From a checkpoint of a small transformer trained on Wikipedia: vocabulary 2048, 155M tokens.
Each number is 500 + 25 x the weight over its row's rms, rounded and kept within 0 to 999. Layers, rows and columns count from 0. Numbers have three digits each. The size before them is the row's rms in percent of the matrix's.

# layer 3 MLP gate, 640x128, rms 0.163, rows 13-49, columns 0-127
102:547486502498520531464515481503478481509504496510519483508472466450482471494531451560522495505444468539499460540488533477508514477481525515523489522504519523515532505506521487467520543498531490458523506500500506484501515495478487540537499481539503497505521515473507451496505519465519521480483493515485521522505542553515497505509531456473464469536499511508510518574462517508522512534508
108:565532473479458493501543488467459490508482552464516494503486517485534521481508552494488526485515482512516521536514509516493486536513505483524532454502508546543508500482470482498522540502492485507459510533483485495521523563494499508508484471486478498503438481525530496506504519476495524505520481492489492529505525500494478493535525476509495495503505465465475522538502508571548453521481
095:516508543475483503471501484493478504468478466453534498528490532495505475460498527501501532477475488534546483541485526469505456483483514498489520490505525541511531490547533508503480514525483453560496476489514540524537472492474484472489467477502575497461502503508482514509522557481537533514504478493497482466496507507534522477516471507499495498501446533500514522522527496485501480458510
109:536517511505509510501506476515487492479506490486467515480471505482527518533508494494490477522488476516509450500492510473475516495521506499472525498464533554492484478538502440473499534505454499501450524500471517505534521507471507505473488446516488524497531539455485531492485520505534527462493494521479475519571554557496464491536517480497470505520519483534503486527453531521511467501526
103:540489488524509458527493520508467514513485522473516511497475498485545448491536497497503471483480519472510525538470461492510532473509487545504503532527468516470495506484534531533504495536535505501466510499463472498514477502494520466479535503524523508503475464521469513519517494525478489493505459478493462493458554498518522465507494483466458516519460460464523455549476496517516475550525
103:482510529460541504517530505449511478522522506470488511502470541517541499514470499486484473469488496465515509508480503504501483510524489527477516469514517482523518526493489496495544469446469514499489541450492545493549527549496508527513490435511506510516524494522532515469496502482481524496492488488486506488536470495470494480518444455516505532500516551475520499495457567485513490540490
105:527489521514523505533517501516483444488467499481472492473468497503536522462527539491517495505488485465515450547533506530499506489508477543533512517506491482487530469478512570478517495559494489474461504495518492513510524520502502550520528497483485521556494502480470538500533495501524511511525491508509489527543513514482459475475553493513501487499451534476543488492494531519556493486505
096:465527457447518467525489536473475474510467453531494496498496509512514499505535535480458472473485511460503492546468516488437498483490488505517491507504532509500468483475519499530491493516503479470500445507552482526538484517566503514496472478488478488480476512499508510464514488472512506479484467490512508448530490512533530498458506474475500476511489491480513476533472509468467491507562
100:522504503512518489482532496500465510503500478511488498473480524473505480502468504476470483489467527513506523511443473525502501533469487484496479501523473503455465531486534510502496482527513525495452533507521504516466477527531491486517492490486460490504495492468514537508473514472573571506480443491486484499473522520461504512473487520476449532519445503526566519509499484526520489548492
104:526479507556529527481521493501453466508519498502537504474468547490483513532498531471507466484504527530508493548470507478501511491503511504515523534518475490473506507515520482511545537476496504507509429495528538493550477498518497478496487493474498535497525515470521468516459530494511544492456497458446526521507516535510481474501464493554487478528503514513495505532489515497484478560474
090:477507473495541476502492496493533492545460510444527480513468464489490541468501448493498496488481478508512469503491493470538498524554488521481554511533489542521492494534499514503506534469503475507499550505530487490481503538510485470535504455572524521521474519517512502523519516485492492533510494479505524493546473498512487527484517478528523458522483515507491515491470554457513535508523
104:524491503476491520493510503519527509501525503532549475465487474488500502517500479474515488516501571555538469519495473554498492501502479459471546488462479505503539502499518484465514500451489513523482504479491476524463490551489489517542485486532531470496462502478512485483471528486538542531490499444550516489514515479529466502529509501561516523486477485468488508519477526473515501506487
095:471532485501499450513486498500523473519497488537513497540487549534479483476541510511450487511510527508522519489492463555494523474508472519510539515458494482540483516515526500504512473451521472499494544449533492493539525551504489494521485490483470537493474525482491494455476494484504526498496425493521511534480483474499463511517499485545497553543496484473507502490511469481490472487509
100:531489475503501478530471471511495514521551516468470495532489524527514469494483544507458459526466520540474459505531499525495500511553487514509549503509485473513487500543521464509500503527502498482501483461523471488529504542541483486491511481537489578499499492501464463494497514477489525485507502522510492474507516521502511505460452472497472504534462466522533530495529518471548462490497
097:486529479455526497526513465507426518447511452488514500496472549464527484490466512461501516499499554498490502554521496479489542514511501484506510517518513469540490536504523466502492529496447498515519476501514494535554503493509480506473500477495499461519498489450490525487522531484510539510497487522484531476499506488508535442520510489487452560495500512507511530499507485489507483458494
097:522493548522536493528490463471488458520482542516517496512483481455496499517524497524531516515550528501515480537481507481506533543506543503495523512465516522545517506501461502500530544471479529453485511474528511521542472513498519523524495490519502474496547501478531498469476430503515513522527462512492493497562509493459515499507484509488510480528516483490507487520456485548516508540527
095:497492531508498523557557493502461482519505489511506488512500525479484529522515484494494493507457452491508492529491478441466553512506528483524502483501456471497481484516496503508514496482459497509429524488478473516555557519516479515465496497510494540454512493457507534478500492503532492448488504524510523481514554515533525510494496495497498483528500518492529519496486487527541462467544
110:521517531528513533539499475530459491543494497485508523475467519464532469526507500511510506551492518501499519534503483498493479511540466516480525498509485498499509523485504473492500472576483539491445494485491480496494521493517450485509514488471534529466449485445502522512484516505499533501520446468557511502475526482503491485503469475491535492545466505534544498496480515484539470522500
101:508525498494514504492464528511529544475506511506462529476466502502503507499494473527514472501501506481474531532500489508486502513503519525484517480445508517575500509489472534503521493514506476501504442537466509477509539522449486505498496468525549529479506496484508510485539478455510565521509508475519472458503461519521505493525447468478499537514518485490533537521477483453475468536509
101:516502519503535493531534508516496462479514488542508474500473454468484560501512507469549498464462520499536512477480465490504491512495517531503526460498486472524517521513491514493539472517504529474486517521545498541504538535504488515503506447534461548475514501488472528520557501531512573533506475525497500512479502502481494529457534478473513480516491536544516500505512500496524491490491
103:449552483506505487468474475459488492496481489548458457492498538497489525489509520495491429475513516532493482524506465497464464472459530508474512500500460506520487511462517485443479497496485514492473516527510514520497498531489444472465506487551491486495521493506488479500478536474511554474513514502464513508526527514484502528452544502521437503520494476492507498517499518477519505474516
093:527498498464549514518532494490528473479508544488481503509482496542557496525500517514517497456486503520488438503537507475523478463502519525499532466509525491526505505520488490526523489514555467489502481481500494519510491494498487489496547479517514528481466496507521447464493505487490504486456514416487478487508494546473512509475492463494495505536471529579477541505506515490511510501529
102:524463528518499509499533528480448536440503496447500488456487531496481503505496517486543470476496513463469503512515494486484505492492509468460516485477501489499499496503566541509504503451518481487481536508508490521530528525513483530513481455559524497479442504529462492481461477516518521536503501484476505467493498544496476534512540490482493463521497508509527492515484517485518517528557
094:523510503516547484524512486460432453494505546496460520505484473468486468556515510491505482544489538528463523516533481486542443516538472487535493483463476508542529531529518490500496519521486516518490508519515531457546560497490502506483508483503462526496513505462490485503452542473499476479487488516526478493487534503482507495448503465484501501516505521493510504496503512487530513496501
084:509514504476492520531475492499449508513495507507463466522493540467510529531473511536502512522459484518486461533504478525498417522506489513486503542482464484487451531496469489550500482517511527481473535496492506507495500508532483516450492472486475463522499513486516529452517488486468461488480480484485467487526489459476529487509480487503531455481482503455499517524532475541480510504452
109:492468491485534534514503479484516499514476512473467482479465510454516486535545538456540467475527471544465502521528469496467529487498525533492499497502460531496507500487490549478522478512487523505490438524512516501520532523509510544503468488506517514496477477511500513513449500486477492447493461462515500490526501575496476478508504479521500493521477502505509520563502489523525456480511
105:508558528531543471502532479467514466498486516476522465484468508518497507511453482513550494494488544535471473520494512485532536491483519484476526539474505501487499492529508500499469477453478485502497509520477538524562526503485484483494486475540515499533497519492542517478496496442462491475480491474463547524485512526499480472543470477507492479516483512483487530509538523498516457546493
099:542506524467510482521451473534510484540510485491473493509509508501532543486504534528504502521456483557491532510563506504549525502490511522522502499521488491522527517500516497461506508543472485543457494490491552515530497500502483493523531499508509484500493516531464481472525545497499532539457486489512495484505548563547505486508473486496475509480473515525481518489519515487565513500472
089:520472435505516517478469547508516497527529493471517523474505474508503448489479502526474512503541515560506460502511479499455487490502512480505515520488499520513485499454518462507457501536496535473482471442496486490481514519503490474527524489509486456472527529525515502471525523545536522478503503485496434520493518505484499494471450549475483482475468505502485548524512509474493474518520
095:503521477498474426495495483503497444502516505493541505496467460491489505523507484504475536497547483516487507542471466506481469504491495507478494515519504491488513510467500533529474467477537460479486468498498544520484482515502501456511466493526508499561478519526490503488470514508563513511522473513471509533520515494437470498506480522506509495532472518550516520507474507455557503543517
111:548508511493491513481495518485505488521546506486495442497475502446443481506512492509536467469462454490499457509507502508523538527498511487451501461476505501473527521530487490495521492481494476499481501539534490484506488531497474523506489482488501511520518523525517496489485433467528484518482448491507490506491491516457492548480536479484534519533474510492538502536553488516517450551516
099:532477510505508481524512463518505448538522488502529503481471542528505520530552521518497535490501491484465504504450523480560504498498494482471481537498538488457555500518505486502532461485539485497508455465503521503503448496561508506463500474556471502514494503471534501500517517517499531462506473512498522518497519489536451528492488478495472519503503536508548520511526492494525477521499
102:524506459514561469514493517487505511518485520509511537468487478503512501498470499492503481522480492468509515538492500514519478514548498491502560492474546457482507487494518495478481501498497447516499512496491518510519510513507453547504478490455544480486494487522508537500513466505488502516462496491501517494503553522566482451465472544520457467458505535531497501559544523483527509505479
091:495508512504523460481529547459522437488518502480496500513473509507460492452531534530511508462545527506450488524488510461474513504530509515481578522475469520531516473449519504523510527524540522480459478501500532479509499496519513468522493455497501507496541509501540490524472505486522500507517477501482529508477521494489510518467495499550495454527457524492508472516518511514516495513464
100:527504462513477482490495514494505465476502493465479530512472464515505465453519494525550509462552496491468502512504518498544508483480506542511489503472503552466525508524503516497508504477543551533473521538491492445489446552504516524512464463493491473481486467489470513482519526486478528515471512492515500479548519470485515514498488471501510533460514518464494513525519486525489450538520
092:481521498496527457517522496466500462529501490488492471496518478496493425504489483444531522513476509519473505501527514473455508481485499497491484474485514507510473509495492512479538528481493512499475524483469485506463525548540465481531489487537536510507477536555505524497536519480499501521520494451514519527530529519497466506539515522469486506444475511494494451487535521473505445456522
096:505553500515467485488499520481489530487517490497494473463468526530499516484501556483490545490515541516482460523474475504521551500497462485475502490510531564510469476493530500510532471495520493504496488499549492496530484523468457482440484485523569513518500492509509478464530484466503503467436451500506489512518518532488468493483466515505486504487492525508524483482531483478517485537479
# layer 3 MLP up, 640x128, rms 0.161, rows 13-48, columns 0-127
102:522460477501518438507492485503496452576483499493510491486507502483507486524515477507486468488495499493486473484523530484523494516518445488466519550505497469530545534466511517494581432471528536472517524485494526498496517508495500500493486505472469531543470470497450521518463508533468545527529486533459490496489529502510508482480524499506496496503505511488500508486508516495473487506467
105:488564477559522505509484517489536478486504506498460495490490493484504485502520501529466485477468514514490477472508548514469459524541513532492488546531496490506490482507549451487502484491501506461531479491497536518505497501530497494509538513484502561461516520511501512538504472521515499526457499534495521450479457521512524515480500438512503483465471507532475500454492523514460538529509
091:523437528496551519466525550524523541491481553486498506494493511537460484520543498536456534447494547514523453513517502522504526509483535483480468521462541494515503505519501470454478502500563472463488484474491487487521511496459519495485510509531506525508500478493501523493507517497480515515493492494519491488479475535472489461528483495479494488528471458483516494474526508529511522509459
120:506497438468489490490486490505481483480541536462470490557492520508513532498566515469545500511501515513505494484510498492525508525521509533513546498470480552549473510525517472502485513528513531524459498508492510518557471524533512496457534510510499523552516584532461507503504539519519493486489496484462513482521501527489498473526460487493517489488490500499511471508508526495513501521520
102:511485468488456449494491545516521489468470498486529515494483510496485467514499484473478475570494511495507491486445484474518494510532469484473535527490518535507531524498479512501521429464536549539502496482483511451517527497502489481500524506495570503525509499506444510459512513476522512503519505487523495461476528516487531540527504496480496456460493474496466508509498516492501512529527
103:487471455509528486516468512447522479469492499470404483557495490565482474487482495501539501517507441507456514537534536496507509524502495539497531477468520496490518503524493461486496533466489540540494495481511488548505490486508490499488476467528475502490535498502492478508514513485554493464479509539521505505506477501516495516472468492497518509508493525503485515500488525506465520502454
107:463478499501526530500513515479532452487498532462477509475517471512486507484482468485527492545467473524531473501514473504488504550507446477519525511496486528527539501486530554448503550510472526512517437488494500503494524502511499507529492486481520502454479509478415515525515493497484512479524519508508497489512505498536472492476526540497468489472514505489516526505546540496548474492503
092:565461544500501477528482555458445501502501478473507479504506525481493526509515508451483502567477496536528469477475484531488509473492528497455522523528511518477486516492456518564499502530493503499489451479498494484486477523530515469493500501521514487479509515519524508499476489490481481489464537506497512487490515497480474450484450466497495489539540499499492446506491491524548521483503
099:495497516528510487522493535473476546481564491461478514499512492525554531521489496508502478469486507507535467530470453471482469506522581500491473547513488500481476476463492507478510561503493544523518475468486510467483487501531506498494521507512459505494483464479470495518480472515500501483464492513487508493499489498443533488504514500536511522534497520479545472500471501512495471483557
105:560499519532540512483519475514526529532514486475490447505491494485507460492539510490507494462513533514482519534499495522539498471536486512496447514504497520497503458501511494507527575471493543513487500506486470530510496496475478477513501480447509499503510482537506504488456425495524489485498514507504500571494498542521503494510501541483487513550470437529496513498503513505498524497486
086:479552475506545527513526457474519526513523494465467505473496530501508513487476488528496508528460482529458479496512480495489479508524544477518506475509500455518466530512483483541561558483486519492497509460509487496487497495495499521507531514502460525537505524487509451471553519544466503516468473525504524497516472481562547501514537497502499446506491528523519488480529514495490516499493
104:523494490485457514496445522504443519493514506525528491469495505491455502507489463464549471468474490512518429509557522529464485509489561467506535510501471519471511526511542522501511540498473513514496533486492496536494468505477466504523507490516530521507507546504548454548442515512506488540466506501489481465471500518514496499526474515520483498497506505478476493513496503492485478505488
095:484485498464533507483497467510497553559478503476487508523494451486506584527515480471452503474502493514536515491551474495515505486507508486496481455493505540491522497514481536502496542492512485459500508543492500529498455540536510535500472476466514512500479516524537536490474483497545515476517514511474451496488526470488516479549498502511460495517491515545511508499497504469471470515512
098:526509493490523484484496486489511495482506487525525543493505471443543483514481479492508519516484475535543491529522449458497485499573463476523487509493477498490493525481490485484514483507535477487484458479494520514486469456479504502510469496468460489513477500478476521488465531486545518502448513497492518461527502510528516507506478523490489454512474507517476512489506485425457566518530
096:502515501486525515476504464473525504510552498470528501518476508459468434506473509509455525512515441491478492505486513524450474500512499498503459487487483487524513482459502544520547471464518461525530505516477492489523500498550516496551510505530480503530487495493518540493505504525520493455478528517523517541496504523547445475462478491501501499445491495524509475502478524534489516530515
093:513511530512496494471497477449471473522491473493489520467516475459496519525489500476508529497463564484511513510516483464463484505465521469541535493495477489473537459523477512567534508490513463501533436530508520499505520494525483519539516467526468524500487496523511444523476526510499474449476532494508485533517502513495511498546511481505514475519518494474449503510470468509496512527483
093:486525532506519537493519505517500513490519482500511516512497550473500510511540486503510503509537445495546469529514511470481503500473447529527506502521526439482526460526470502515503501499507506547487506522526532499540518500516472533544574484495537533537503476494501555499473493538498538535525503479495521491499504548492501498501501521534510503489475536518454492516461479480492490449510
114:480520517512525512483519565458470486474468500506433533510492487485513491494452482518479475478508513515463508510486521454492482486489505490494477499502547488456529530557528453483519495502495529512514487533561488516508464500484480492531476509502501533498542503470511465520521499480525547494484468523525477536464448471514540483496510493526494505469494541523515501477526502525500510540497
101:456479474489475513497511531526504493505472440522523538478479461534527506470488493487470542486532514517518530479512553504532511535449517574535493489481486507504440511513501490484488514526512491449497474508490491522509508501491498501492510511517503495533529529491542496488526471540484532490504494495516513521534515523504547537492541486522523478566510511509486516490446502502494481543514
099:507485480489504461502554505499525528481462477514495525534519503469474479459446503504465503511508487488512512492454456463463520456512513516524504475515527488487513520475467500474526518489484523504497546479505479493483517534501504505471547494526487564439484488556508449518540528498529517512505505557498505495504511503508530539525480541538506463501480500492495545533498489507494512516500
099:479502519524507492502543484503499538521509500474543501496504473489520525494519544537544509517516437529468484503524518532504528495534485504502505489454495490469493497506527470469467495543500500488486506424492511435479494491504438493471485498512508475485451507497454499511484467506525471488497531519480493528511512537509492461541437479517508456479473464513494512514482520485489510511466
092:490541523527490510517492474477517466482491523461527488492496504476511502519475548504490496490557459523466482481449527470517508508517495487489537470545513521492491500435518496492492487487505513496500474524478505507542495486516506463519486492530524535500478503497538498533543520501482508503484508488437450488457496498493494522514453471489550535474485515476532492525544513477476498569475
103:484544520457498524489521524521561500489555502537511506503513526539487496494497490495493513449496445450513488465533459489490515502423497504510471491489550515519502505519482464521562534548521488493491535498557500503534505529510504484489505504505492474510514545484507466494512504515499459479519504518537454541501524476534503481499497495468511519486505505509530494513471506497479526517520
092:528475473508492527500529507495544468532473512486487524519503532530481488532487515469513504537504473506493492465547488520472505538504488509520471466531481491493547511546479494543503503529531511540482501473476463525547446487476494532454529502517482540526465495514498526497505465461516561486477521514512528513507486473480489510516484510515502518542466495551521522497517517495558492504466
083:511522472535511518506537546514484511531491506507462488498493507514490507531514489535454517504519526512577496504497563477487520514507537503567499455518490519501485481517506486513495508502458451495509494493499511531530462499522528482520480480476549535446491524512464444508507512556507532470450496508503472490504530513501530489497476552513460506516516516505492530506525506496477500482498
108:521498527513488469507507496502505443442507489475541528498545518542551488503515484533497546485466457486519498522491508539486458524516491473528526493500506502510518469497510442517504493505510467488540523498510477547472476500500535526471478468489541495504495524492482509480485491499499483478472502552520495504466495486501541494413476477509496490499521487545534488507534489464522487473517
109:466498517481491540460528504536506511496489526517463480517494515469486451523440466443492524522527525516495486522479457508487521473506501494530536473472534524509496497494470511469486456468512480521504474526460510509515459487461455427525474488498505548543462488508520492488503517494532542514509519494479486498500514532476482548522492500546541497495503507510513528489501503505478513483528
094:521524447460527493491536516495528539488501528497477485477505460476483509494513493457520506479561480477558505542458495504510459484513523515522491457510513481515549454513498425510476504540519517506511462525540490522494529518510513486460496464500525495517527540521468502490487493517488529481506471485487528522495463502476483459504489512536508516497512479525470470502493491528517465462497
088:482473500497495518519510494496495461509460522520538495466485527490479508481471511541459500482511540500473457491505509512466463460519518487495497537477485464500509514453527507489529480508446554540496470480497477441513479494465495506516517512477533542504531515495546488502480479511557477504470491527476484495495505503541545480559522468510466489499474545475466505484539506523497508508508
093:523467526497486516467505530495542496454499477517457464523519514507543450475505486452521514474439516468489538501515477492468505469470534479501530479443464493479478511511513523525472496512495533500488480516526498493515549488481456492506452487495482472530491509503528496505506466504487456536486537520522468467504511496513532502496516523518523525510532486520508528498512521507449514450462
116:484511502517518482484508567480517481482531500460450466524489485539554495529508487502489512503542503471507450528512536506508517501521527488518515487483497502520507510489472507528515491496568451511535530512535495522507523490516519510480460516487465496517528520474448512536515486488494519472534528488533520504498501453448469476473491481524485502504497494491525470473447505529539458534492
096:486507475443495551545497538510489509508495496477495500502498494479491492524507495516515497491506491526483526518478525461481500544528535498493493452502504487544541523513493470504511460501485528512503517490474490515520454508451523514515481488509480510419485492476526479507462484493531443478489512489541554501523528499514481455487524517561473555511488480484510533493454470489469500512506
105:545522497464491500534514568524494483466534478518536482493494482499564518514499481528458479497481503486495462512517490449524489542483480469486527516539533473523500506525513494505513514495472505475511506503494482495504562463496499542461455500509510438489491454522538512526487534469500497491483503513529489504505515474516501428506532495511503463505491475506514470525507457513465491505518
092:537456528489528465507468496456467478469469506512494498512495490524491532433500459530477545485496503499500480526517537488464527504500443531535541524471484540495553518516464486457459499471466480486523495529516517498496505509514489531504469501530490492521481526502507496526450514522487514503532484488546519494517547461510515513504499504509533500448516499471503496470536538495513495490483
095:517514482551533502508504522520494517524487490494498508524499512482490516533546503562464526543485462536509470509546470529516523501524502496509515481533480509442529496532503510531515507468519507475461514490517527480518512484499510480465521481541512508529531469494461515461510459513474500473541535570540512473467505512525487534512484461468517532540492502484503514461481491494496530509508
091:526468467531545508539469449507551517477456470492498476497495513516452467444553509476502508489553515469501463515540518501492516504545527516521515536506536525516550483506484468490498524468494484506495500493494483461506506474474538504536503511496502497525516478526467490514503463493551502487456471521515481487490496499483533508547532497516511462527499491526486516496472484471502464527507
# layer 3 MLP down (transposed), 640x128, rms 0.159, rows 13-48, columns 0-127
102:507496479480544498522492513509511503463500513509498495491456460485512451448498472500496517501557481510470542530458506487461538525537475528492491483488479508499484502471512498518486521502501498517479480508465500450513476493510449453464471523474493484473523465510490472505529507510490502466503571459483474463540470528485483483488512504495478528501525516467477536467537494478553532516502
108:492477507456526488479509468582525519511521489503509495490550510493540513545518482473506484533494534527486507482516451479512497490513493462500480458544465480520464558489497512478547569508474491504517503480493473519474504470485475511552509521498452527519505440483504512495519511478535518531495495489464513507499510486494488485477492490509499537476517532502491465499515448501489525518496
096:523470501498505529510510470543501493505484491505516500547551505459503508512497494502487528471511479510506503494513507497513485498489512470514487498489531516512604469549490493531501492487520486545548483488494534513501494508474553495489422450492503507504495547482461546516486564516516525495539481481497450502471462491516519484550518480496504488498478511494501489537494481503483502487502
111:473461506473500519512523549514517486504535464485514515487554489487506520487523482497523504499460449490508496482459469497544460503474520492480460510455451470530542493513485486483545506471480533516489521490529537504468517495510511530507490508491502526511512478476457449544488536472521502466469523502475517479474481486517482445518468494496496458491535503507463511473521507507461541484487
102:514485536504519488498468497521459485491543538467513509488459480507557496532477492522517496495468502514519480515500499485516494493477506500476459471558475472472533493522499466521463548530493467486512507537476487496490504474507517500491478471467452491458516472510530495533508482500500478505480535484501472487533527498497526449447492481516480462437553518529529502506521508539453504501483
101:516543520509466499504515462462480555502489518530499533513496479470548513491502521512485496489485489546478509487471540450488518482489492519525506513519512490504489488476529489568537489508519501515514499481497513525525538494517469500530479460517480538454511443449507502489489502473570509500538511509537475497502509495464455521506503504548470515471493494492489471495490443522541507500508
107:535489494477499487548478507448463498492522475505498505494480486511538495463512494524510488461531483478531480489492506495534484515525481543515539501519484451460449482438545463469500509483496516526473521513505547543510493503493489487528530486510512524471470533481490489532529522501452508523511501504520581485499451509523533505519513522497504460509521512526538498522502511486519533478495
095:446498495521500484491537436509495517492484501560489511476549502448549514499499536478532506512449454530494487498483515499474494492531497507506533498477452485479498486552523498546489520480503497467483499499489532472504529458533577516534519475525523501515485517509532508499506562501506495485527512501496527487497478510512488462506465521542480464496484472490519499500474476492481496494471
099:467525499468536518516501515512515456485450474512492502558547509541482519504545515479517525541520534477516508517494491558485512514475496513503514492481523484519492517515523505533521481541493477444518505487500524491510481505515486496510468485509513494529489450484478443503487539524469492465534523495487467507473547481500474499557523472503520492464519501458466519515536530461495484532512
105:501507476528496528476535505536521515470522508523454495498468480542480528469550486498456473535546512479470456516516533454511493515499474513472497462526514429479524517473537520499502498521496487517474505486487457484457491514509515504476516476508512516504537502504510477500537503506521498454523493502442531488491476534559474514506511473528494483461538523501496502521502532495553492499505
088:524486493469506464518470522504480496500437460537471514540523446477514495493498474482494501498524500497505488566480513521521494524494538507495500483526501501496474503450487515495465497532551478483504504469522482521518551467498484490536525501517483518465487549500482513491490491524508517474533539453462471536457515526469521486491520528486507501478507473470530500567535464522476504495492
102:498513477455509510470537483514503469491504500476509516509593470531525503531516487463525500525512494499510501497454529519510472521486493514530522439521497505511499511479474517534503466486500536496548522504445487496479500486502499497517508481496536492493533557507516511529548529546504482484460528503458488527526530506523511561518510512526548483488476521502520473519468486493486466500486
093:519511512494540492521510479506514469526466501540510517477509531446524471504513539460506521479444482505479471515500524547522522529471502477518536515472493491470500501496500470502475544457487472526523514489517494506543492504524507495446487534488503512506526512526467511486522505532482494523511471542528456510518488521472543545487476521510520509526486452460488532541437470507510512483508
100:540465504489500539489485487470457495467497511531496503493424507503487490463515453529487482495505543521494494506534495494494538448532541498476515457518498487494495491490514563503508497481492471543520502501513564519506489519517490495477464504512515520513486530457544496482485489495508510443487490514513511561483522499524488519472460514516520545497496535469460509493487512525512522551499
096:520478487478488476491453461497548535504532535475479508524494481491537481513524501491510497496502521510470521495532465498503528482488475464508498486497466515517478497483493500534462527514531519495506514541521473520516475459506505529459505504528516522544494488510484547438465476520497488454500522526496486551512457465541548462498474478451476468507534506514489526495520459522488539470505
095:480433502504476545515499467480497503480471492492497471551525488495516462484456518513494490512512500554465506483498543472521536485500470483503518464494526466485515523448523521471530522501521540538502450518502484519518505490489474469493504485523508501500519442508510488489515512476512514488541538510529539508525515522523517496515475502540493527505510562546513536442508508531481517513511
094:533427484524465494507430479507484489508508485494507536520515529492495533497504527487546519495545507507523511512480489509506469459474494554475552471543514516538497534521513544480508468509498465499494498485532525485486505480416509529521512523523513525507523494482534523484499505487479521500486522489502525504502507465508518460520501512506516430542498510498501529530507491500520505457503
112:458465523495549553455498494523527493501484512513515492476527514510482514519485474461508518529485498494492487495528472511489483514536494505493548492524489445488469556529490541485465509510506505465454536465506460520482521553470541478495520513490482495483508430506520486490525543490525530491488486491455526516507468485504527525526499495515493534482530507543512493494455506473486504536522
101:473506507487478432507502525552483508497494529474512529485437530504528490502510499451497491481521443460481532435474490484518474561542503500529474507490492505524459501518489536508478529523495520542515516477462519503510477554490500516503514505488457517520513557470568532507511500519471500469485509493524510498486499491525497506514479521496499503526505513479472484487531528501508478479521
100:477466478556489485527495480485538490497463507469478481526533531463459504474494497483502499522511492478506489527531498459494531468486458524485465489532516546508455494487503530496483491544493491488520531491475493504497505449458486469514473468517441507470457472468513512481458497523472497468491497480518469468498506503501463522500501486519502473520491486464527544552545511500453494490530
101:523514524515518473558528508537518531515462494499498510506478518508539512499516507516515496500515488510492547523535511503474547460508539575506504472512489494490472503453487478524514554487512477529500514536491515503474500491473536492481520490534470504439508446479522498493511467518551496523501489487527491477496501497468498461501527461489484532513456514526519451486506495516552536521486
093:525492474531443552516524497461523485504499523510526462481492501508491501555517495483472511498507523493512524481465525496523489472537493511516491530500514505526450506491519499496525488477530456557462495521505441510522485500460495482517496534521508518460503467489505489508534537500516502501508510480499515524577519459494472461480493478541501483469530511537534498464461471475485457501504
103:520576476521515547472540507479560545518525494525486514519538464519473516507473501504461454531499489523513492511520479498475481474487503501484483486482507522494485494539509535510476496458496471515511480452509489476481502523495519465499528448509467478516503487508499536505486520534490492460510489483489559512489531496536506532452512514526487520475478470536511533495494512471450460495489
093:489483490475513489512439520505509493489491501450463491505538499508458463500552483529519491544481494540512530505512510524517483492489491502516459514458473551527503494510484503455517532505461491481501497502477408472499497472487499482519500519496527522462469535504486481490473477483498514479520449574489478525500482510498501513512493488461511489515515504496530478555505513456533504513478
084:503502492490526516496526510535526449494493487482524507517430478466456473481476501476537483505482496483434506493495508539502513508502448528522508491513507543509456527479508462506490473461494543534490526490538511484485501476511451504499502492502479506499567462508445512503449503461482505516476527477486531521512487494501486492525515515498524523533477504495497514459540539529524490505539
111:502498511477462466523474511516446488458483509474491493522487534505463481508514491465472518527493504500522514521536427506506523499504506505523487541443508525488448526515472491456479501493513518504473495464482507477548490507469510527535460470528551491483469528519491502419487451524523512534496490486512492515485464503485500530501504484513511472502467504505504486515503562530492505509493
107:527468503495506449540500497490454464519510521522514537501548492502501514493480530520503493458502487486515496479490514543513507474533482508531511492507482493477483457524537511495505512494520486496475500532462480567490513493472523535515503526446522533492485521557514507494523500524497508504482478502560468511524497491466481442527507495432484487512538524560508491508470498476544478496502
097:490516528512484483519501499525513482501466487496539534532511510484500455459465515521452495480509480469472504532512482526506553497487482478488529500464496509525518523524516501478528485534533539500496510503538484503525538487505475540520485466517480491484464501493491515522478469487479503482485472443505519469472422511474526543508496510550508491534504479541539467534488490542465520542494
086:516505491510475509493494534498525539466514508542511527510461490479527481468494493488511468553488504508496548499485533461481528514478496525521492485454458564515530477500473506529518519523554508464479542536520451505470485490487520507453461500508492479484525543515455487517531483518468519462517519509487483484492489520472523489478533498467463505468474520544499505514532518481487511496465
096:494520467484538490514504524507535522519483464499479453484503491467525489519525492454503472478486529495479530535477465512485496474514500472522547498486489497450486532514469492564496542534537519473506517519491483495533498496498537491459475476511493549481531511477536520482538515486499463515499492531452474528493493496504534513539517524509491538490476499456530448483515515554501531490515
117:512451524445510497525479510476494486535507493483488489507448491508471491503494498467490489527497505496475526515480510498479507534511537496503505528540495506511504463515526549495519451495508473491541535463514501521554444478476488508483492536485486526516477548479528520453466466493528527509475505524539471513503529498495530457503506495459479542512480550451493500457493534478513505502536
098:515522512520509543503475470508541485507531488490497526451482502481512534543503505446515505520504510532491467460518516469518506451474533519504500464457480485487502516492503474470498478498522473494533488525536535506509503487490523482486499505494461488460501534550476490498513484520500474499511495542485492471508438463505502459465478479488494482441535493492520477566486537519503544508455
102:460502486494503513460527468542527478501507499532469495531617482503502526512511491498476491516517541513499527511503471520505495507535504473502473479503476475486476515521488468488513505510503468491465486524506473500493518477530483485486495512476515483504505411505475521538456514523490493487514573516489501459486501517514500515525518544492500511454484469499486496475473517508473481528470
093:500565512525474514475536518487539557477514506475541486467517452481505488501479490478522471502519493521463490505498495495512506482520464467484447491466526542454499489463504432553471479486509545519516483501513522496497515509528480499516516477479511463540541531465484473518503499518519532540494528493519458488491524513478511480512484514478478485472486487551471510482495515511478508482472
102:497461554493549494498475489509495533466504529488468509512540471490527483524504504465536515484490495505482485487523468489481493505517483547475522499528459506487485487468502495474503526485540555536507431504500478531521485502482501488517469477503489515459540548532478524471526501484476511527473484524536515471529459478505469473471450435470513493483484490484464490474485527499496517491495
094:509503508498488491511520500475509547480517489547499494505394503505551472457499487491516509518464506509498493508445509514522528509489499493501486497508477506508492517502533514530503508509544499495531530500507580533519525481543486515463492518536485522503498487476489457520508480522493527492471496541508507468532514525479511446493467451497510477497481502453529480517527473509465520506539